config = dict(
    norm='rmsnorm',
    init_std_down=0.00476,
    optimizer='soap_variant',
    schedule='wsd',
)
Each number is 200 + 30 x the weight over its row's rms, rounded and kept within 0 to 999. Layers, rows and columns count from 0. The size before them is the row's rms in percent of the matrix's.

# layer 5 MLP down (transposed), 512x384, rms 0.162, rows 32-40, columns 0-127
099,201,153,189,169,201,197,197,224,171,154,164,267,212,227,215,220,165,208,223,155,224,234,208,206,234,200,220,203,221,225,213,192,178,208,170,213,180,156,168,175,200,172,127,211,211,147,185,207,164,182,187,201,225,178,222,204,237,227,207,246,193,147,207,186,257,175,220,245,217,295,144,210,186,153,229,211,216,159,178,234,193,224,179,213,222,217,158,200,208,195,219,162,240,256,207,262,167,233,197,194,222,218,170,243,236,208,191,232,145,167,204,220,163,236,177,205,227,217,178,245,192,198,229,178,211,220,166,187
096,192,227,188,216,213,181,228,239,243,160,165,193,186,199,200,141,178,195,205,235,213,186,183,179,207,211,196,205,194,252,181,222,137,244,189,207,246,165,193,211,154,230,205,230,225,221,252,227,194,201,173,259,229,268,235,166,168,188,192,169,213,146,119,226,158,206,249,262,205,150,242,225,129,233,197,211,198,176,174,170,211,207,192,195,237,184,174,182,274,178,216,239,179,185,194,188,215,207,167,195,181,205,178,208,193,195,168,136,173,171,252,229,210,168,212,201,161,219,202,155,205,177,165,210,160,215,146,232
098,258,188,181,188,223,189,236,187,205,224,218,167,210,201,223,252,203,178,203,248,179,216,184,175,208,157,170,178,199,254,192,196,205,185,182,203,179,198,190,219,184,193,182,206,160,197,222,160,226,233,187,249,226,220,292,204,160,260,233,197,215,155,205,208,239,87,161,201,229,134,224,203,231,232,157,172,243,184,252,261,210,250,211,166,230,191,217,161,192,181,226,186,184,217,172,205,245,190,184,194,172,232,183,209,185,198,190,148,182,177,122,127,168,221,219,213,142,150,206,199,240,213,177,185,205,219,240,178
103,189,176,193,216,228,130,159,158,204,260,233,230,182,194,169,143,185,216,156,175,157,189,207,180,169,202,199,172,201,180,212,232,208,170,170,244,200,179,233,154,202,231,173,202,118,221,164,202,183,160,178,194,232,205,172,212,155,191,201,184,151,190,219,232,213,178,124,171,235,209,185,195,184,189,199,179,233,204,193,173,178,202,234,197,196,252,205,201,183,197,177,203,193,183,191,200,202,195,218,196,186,190,176,164,168,179,282,164,166,244,202,188,201,193,196,187,210,212,209,193,141,216,182,156,227,206,223,216
097,210,195,159,212,233,176,279,230,211,253,192,216,197,215,214,189,196,227,202,203,220,233,169,161,172,208,168,174,194,178,162,221,202,190,222,205,216,185,162,219,192,40,157,200,139,217,205,169,199,187,189,178,207,155,153,176,223,201,255,232,220,236,217,150,240,204,250,205,119,201,154,246,270,197,193,227,152,193,223,202,134,215,223,230,178,236,199,193,191,197,181,187,187,241,181,235,207,174,165,200,139,197,202,221,167,148,181,192,197,189,237,244,230,186,232,220,199,202,214,187,176,198,233,201,275,240,196,170
097,221,178,173,204,126,177,144,169,202,239,218,182,224,183,177,176,239,174,195,234,178,194,182,227,197,193,189,169,187,233,198,179,155,229,223,225,210,176,222,152,177,241,189,168,198,245,181,252,204,244,266,243,169,195,155,169,230,226,163,175,218,224,236,217,220,169,150,196,204,169,202,221,229,230,174,198,200,178,235,203,192,186,169,197,196,262,174,187,135,235,202,159,205,184,174,176,207,190,215,221,199,226,174,173,229,236,224,168,207,161,173,206,176,162,234,212,180,186,224,239,215,180,199,196,168,207,174,199
101,181,174,241,186,224,139,189,196,188,192,174,193,194,243,285,218,159,175,190,159,199,178,225,190,163,212,216,214,213,173,237,223,211,201,193,190,172,190,187,209,194,30,187,213,208,198,294,194,173,204,151,195,163,209,190,225,226,214,152,211,211,191,215,176,238,178,208,175,199,224,223,225,302,187,151,216,239,183,211,226,253,181,189,215,202,173,190,138,213,267,218,140,239,180,159,216,185,239,167,167,225,216,190,205,233,129,202,197,194,201,224,227,224,196,193,198,209,217,229,191,175,174,226,221,208,184,175,183
105,203,222,219,171,205,231,201,196,212,245,220,171,243,147,238,200,175,182,180,192,200,139,243,173,242,214,235,211,217,173,218,164,216,207,170,176,206,150,183,184,192,83,180,146,180,244,186,228,161,181,212,209,187,156,160,211,206,196,185,177,202,219,171,244,193,184,242,202,199,175,199,181,213,211,223,198,198,199,166,224,211,167,155,212,258,181,214,247,199,223,169,279,223,157,228,167,219,190,161,239,159,203,180,193,194,244,209,225,241,207,201,218,213,216,257,238,225,236,150,217,141,205,178,186,159,225,206,199
100,134,227,187,127,244,232,228,231,176,155,169,141,212,217,223,161,221,186,184,191,247,212,204,190,228,160,166,160,147,188,191,200,243,157,240,224,189,192,192,159,182,175,244,222,154,254,173,210,177,190,243,199,187,212,209,200,164,209,207,268,237,197,209,206,165,156,202,193,219,191,213,187,184,179,175,228,165,141,236,252,217,209,163,210,223,181,189,219,203,197,201,216,199,255,222,133,246,221,207,198,250,191,182,188,188,215,160,192,181,208,171,217,183,192,177,155,203,213,215,124,196,176,169,208,257,244,195,199
# layer 5 MLP gate, 512x384, rms 0.152, rows 33-41, columns 0-127
096,146,201,193,208,202,182,239,239,190,210,219,191,205,207,207,171,225,203,208,217,179,234,174,197,190,215,215,238,225,249,157,188,209,237,197,218,204,224,182,207,187,231,214,166,183,154,205,225,175,202,202,197,199,227,248,224,179,218,163,198,169,203,213,219,200,205,172,199,177,193,197,180,203,174,166,175,202,215,263,213,262,237,223,172,159,183,207,162,240,183,212,196,211,186,194,215,260,184,176,246,186,209,200,217,158,220,194,245,203,237,202,169,185,147,206,206,210,185,215,237,200,223,236,186,235,181,215,260
099,216,218,202,214,238,205,214,225,185,168,201,189,176,151,176,153,186,163,244,155,183,197,169,201,226,186,170,163,179,239,251,213,200,228,224,225,166,194,197,160,184,196,158,197,215,161,142,252,192,140,210,229,194,162,232,156,241,185,203,195,233,179,201,215,193,193,186,202,205,204,198,222,182,214,264,170,212,180,180,183,129,141,131,167,244,135,191,213,215,156,184,186,197,180,198,195,177,192,256,199,149,190,151,251,198,206,196,217,160,198,178,245,207,182,264,206,224,201,159,150,155,241,205,226,220,235,162,182
105,204,234,222,256,187,199,190,206,186,244,241,174,154,198,198,181,248,203,196,229,244,247,157,193,187,221,193,254,216,153,256,211,195,228,214,129,189,154,189,196,210,225,139,190,193,263,210,210,212,275,179,260,242,222,157,254,246,203,183,210,198,195,246,242,242,232,207,200,214,196,179,241,168,229,228,200,182,223,239,170,189,205,208,185,180,225,151,180,246,191,189,204,271,177,233,230,223,222,224,198,189,189,184,211,216,148,161,168,212,209,209,178,171,174,192,162,261,193,284,231,234,212,228,199,140,244,221,196
102,175,174,204,188,173,202,168,197,273,207,213,181,201,161,186,194,157,258,181,219,241,245,203,152,203,249,191,193,186,171,188,224,195,160,256,208,220,183,168,204,201,189,171,221,251,197,246,129,210,238,174,161,238,199,145,194,218,252,196,157,177,278,237,213,203,173,217,275,192,218,205,280,245,145,165,217,177,185,175,218,196,236,244,205,192,190,221,211,210,205,197,183,201,232,191,151,236,170,190,204,187,190,208,213,235,144,173,231,191,228,239,202,194,204,197,195,203,268,214,219,212,172,186,171,266,157,232,186
094,190,189,144,177,168,200,215,230,171,190,229,209,167,231,186,180,212,201,170,164,177,248,194,170,189,190,177,248,188,193,213,197,211,164,179,194,227,250,231,131,240,206,197,101,254,203,226,243,220,218,219,168,202,207,232,269,169,205,209,232,235,187,195,167,207,197,184,243,226,176,193,171,188,182,200,244,277,244,148,216,202,245,176,213,205,175,230,230,170,188,179,195,245,195,172,206,232,138,196,268,208,141,177,218,209,166,139,211,175,182,209,219,220,214,177,198,216,205,234,184,210,221,202,203,201,206,209,165
106,189,196,167,171,232,217,157,198,277,239,140,203,236,197,220,195,192,183,254,182,208,148,235,241,179,199,245,207,190,188,153,242,175,193,181,198,214,226,204,206,158,207,205,186,200,217,164,209,199,192,189,184,189,201,209,146,189,206,159,229,216,224,185,164,193,186,229,201,214,240,184,219,208,228,256,212,235,223,254,241,252,174,207,263,193,202,204,180,211,206,215,144,252,274,269,198,219,237,176,183,144,216,224,225,188,216,187,226,246,216,196,186,235,224,222,171,138,248,216,208,177,161,177,196,214,172,209,146
098,216,245,180,223,171,183,123,240,220,239,198,182,183,197,221,176,153,230,207,136,195,191,215,219,203,232,184,207,245,212,152,260,218,207,190,174,257,241,190,217,209,183,232,198,216,193,134,245,196,196,185,192,195,232,189,192,203,226,177,210,229,211,189,261,217,194,204,148,192,174,201,164,211,147,216,178,182,189,172,239,172,133,215,211,197,209,247,219,147,208,188,215,180,251,156,215,233,164,163,205,237,240,228,150,211,200,149,176,165,229,202,172,157,239,158,218,248,238,224,215,180,193,188,133,196,204,180,213
099,120,275,253,262,160,164,221,144,235,193,199,221,185,214,160,231,189,197,208,178,192,241,142,199,218,162,216,191,237,233,196,186,224,181,191,176,166,205,176,235,196,242,265,191,152,226,166,154,218,179,199,198,223,187,217,210,168,217,216,168,173,182,215,192,229,211,180,168,204,297,209,186,195,199,217,146,209,205,219,197,216,213,192,235,189,203,174,226,203,178,137,212,177,202,197,112,219,180,174,229,200,207,224,183,248,170,269,207,167,165,161,173,219,170,200,191,171,180,218,197,219,192,149,225,204,179,168,253
097,187,298,236,233,263,207,221,257,232,191,209,157,208,255,169,159,224,221,211,193,190,232,180,202,228,213,114,166,157,186,197,187,243,233,201,238,181,232,226,198,177,196,128,140,221,233,191,187,219,245,170,210,209,237,206,201,175,145,200,237,228,189,204,208,163,140,238,221,162,191,225,188,210,177,221,203,187,155,211,220,186,212,214,190,198,209,224,200,193,142,211,193,217,195,191,205,206,155,216,232,209,192,205,244,186,179,249,197,157,156,150,174,195,217,248,223,178,147,158,204,175,227,179,178,158,215,181,194
# layer 5 MLP up, 512x384, rms 0.166, rows 33-40, columns 0-127
095,191,199,201,229,213,166,221,220,208,194,180,219,218,177,209,200,278,207,208,199,213,196,215,163,197,186,220,242,208,180,190,193,158,168,172,258,192,174,205,225,185,211,117,183,210,183,190,258,213,180,182,200,194,153,155,217,185,178,145,152,195,188,228,249,188,234,213,161,203,197,197,182,193,178,225,216,180,192,188,195,175,188,185,195,220,169,180,226,225,202,185,191,171,258,214,127,203,134,196,176,219,219,241,181,206,211,205,180,244,185,218,228,232,206,136,161,244,180,167,250,195,198,186,177,254,178,113,192
100,164,170,183,254,245,180,275,219,194,219,167,163,219,229,163,243,198,206,162,244,238,226,264,178,236,215,212,183,193,188,215,142,203,206,223,147,188,169,175,213,169,213,179,199,198,182,190,189,191,142,202,182,255,220,167,212,148,174,191,221,205,202,254,213,179,170,144,234,177,227,185,194,181,158,200,197,187,195,203,220,144,230,200,195,210,213,193,244,211,197,220,183,192,203,243,189,193,195,193,264,169,200,206,152,212,160,224,255,275,227,204,185,217,180,173,185,226,210,243,183,212,211,210,235,216,203,247,150
100,201,197,136,177,200,200,214,215,225,163,178,149,224,179,236,167,220,195,228,175,223,213,174,223,230,220,179,232,242,188,259,170,169,219,249,253,240,243,111,170,160,164,228,206,173,172,193,200,202,199,197,222,177,220,205,242,245,170,257,214,181,143,167,186,223,231,190,199,207,206,245,166,204,245,194,176,214,230,254,200,157,215,246,179,189,199,205,239,213,243,227,218,231,176,209,199,152,178,154,201,189,210,222,167,183,196,213,195,196,188,172,236,202,179,178,207,286,215,207,220,231,166,183,220,218,213,188,165
093,129,212,177,250,173,248,258,205,167,147,252,224,191,227,233,202,217,206,165,185,232,168,174,232,185,189,170,206,229,155,199,193,174,186,229,187,175,245,257,175,234,178,190,229,163,243,192,156,229,170,215,229,181,222,220,209,145,204,164,177,238,203,187,134,189,205,226,169,208,210,188,183,188,204,219,231,234,190,230,145,258,158,192,208,185,200,252,187,206,201,167,216,191,235,286,174,214,218,192,242,207,203,196,209,211,232,180,205,219,198,193,259,160,172,219,156,260,187,168,177,220,160,207,184,171,201,164,256
097,214,172,199,180,232,171,203,244,233,207,254,200,191,197,199,169,164,182,213,166,143,220,164,227,202,236,181,178,177,226,218,227,209,165,231,236,287,145,222,205,184,220,162,103,215,179,146,200,181,203,176,214,174,244,191,171,207,199,215,231,197,209,216,190,237,212,207,193,197,277,204,172,208,131,207,188,220,195,172,232,188,217,188,201,172,178,180,210,191,189,192,167,225,183,164,156,232,203,186,211,180,172,229,259,171,151,146,184,160,196,199,182,185,209,176,224,206,240,170,220,235,122,213,218,191,216,169,187
107,215,221,237,233,217,157,152,234,211,177,192,192,162,210,230,143,200,158,210,195,218,173,198,151,204,179,257,168,222,196,215,189,216,237,170,197,189,206,221,214,212,231,244,161,228,206,240,210,285,184,220,218,174,165,179,233,204,191,203,251,218,163,226,98,203,195,136,194,276,205,166,217,200,191,217,176,194,162,140,208,204,199,205,164,154,209,218,241,189,189,192,220,214,183,203,261,225,246,199,201,247,170,242,195,182,177,219,179,219,184,169,180,160,202,169,174,218,188,205,253,138,219,189,169,204,266,185,222
100,206,251,217,208,208,153,166,240,219,238,207,161,179,212,230,180,187,191,209,179,198,213,212,187,202,217,212,208,218,174,234,225,219,204,183,170,196,180,200,185,215,248,190,243,184,228,152,179,201,172,219,241,229,190,201,217,155,162,183,162,169,224,189,242,228,205,191,201,189,203,201,205,267,193,231,201,196,224,227,223,192,184,180,219,212,184,211,239,172,206,170,262,231,148,228,224,270,232,195,176,236,200,200,177,224,145,239,208,208,200,229,240,217,140,159,209,176,216,178,220,201,229,197,204,179,212,194,220
105,245,199,231,193,201,205,207,183,199,178,223,192,205,208,187,204,200,215,193,184,200,169,186,260,229,221,174,205,213,189,220,177,210,259,235,184,181,190,229,204,192,276,205,211,184,185,206,166,238,231,203,207,149,194,206,205,203,196,224,181,184,219,164,190,181,206,225,201,233,213,188,164,183,205,188,202,183,185,232,150,234,241,172,157,232,237,117,137,234,154,218,206,156,232,164,199,193,209,203,198,151,171,232,193,254,201,159,182,207,229,203,198,205,225,212,223,220,202,175,227,222,218,228,182,247,216,236,197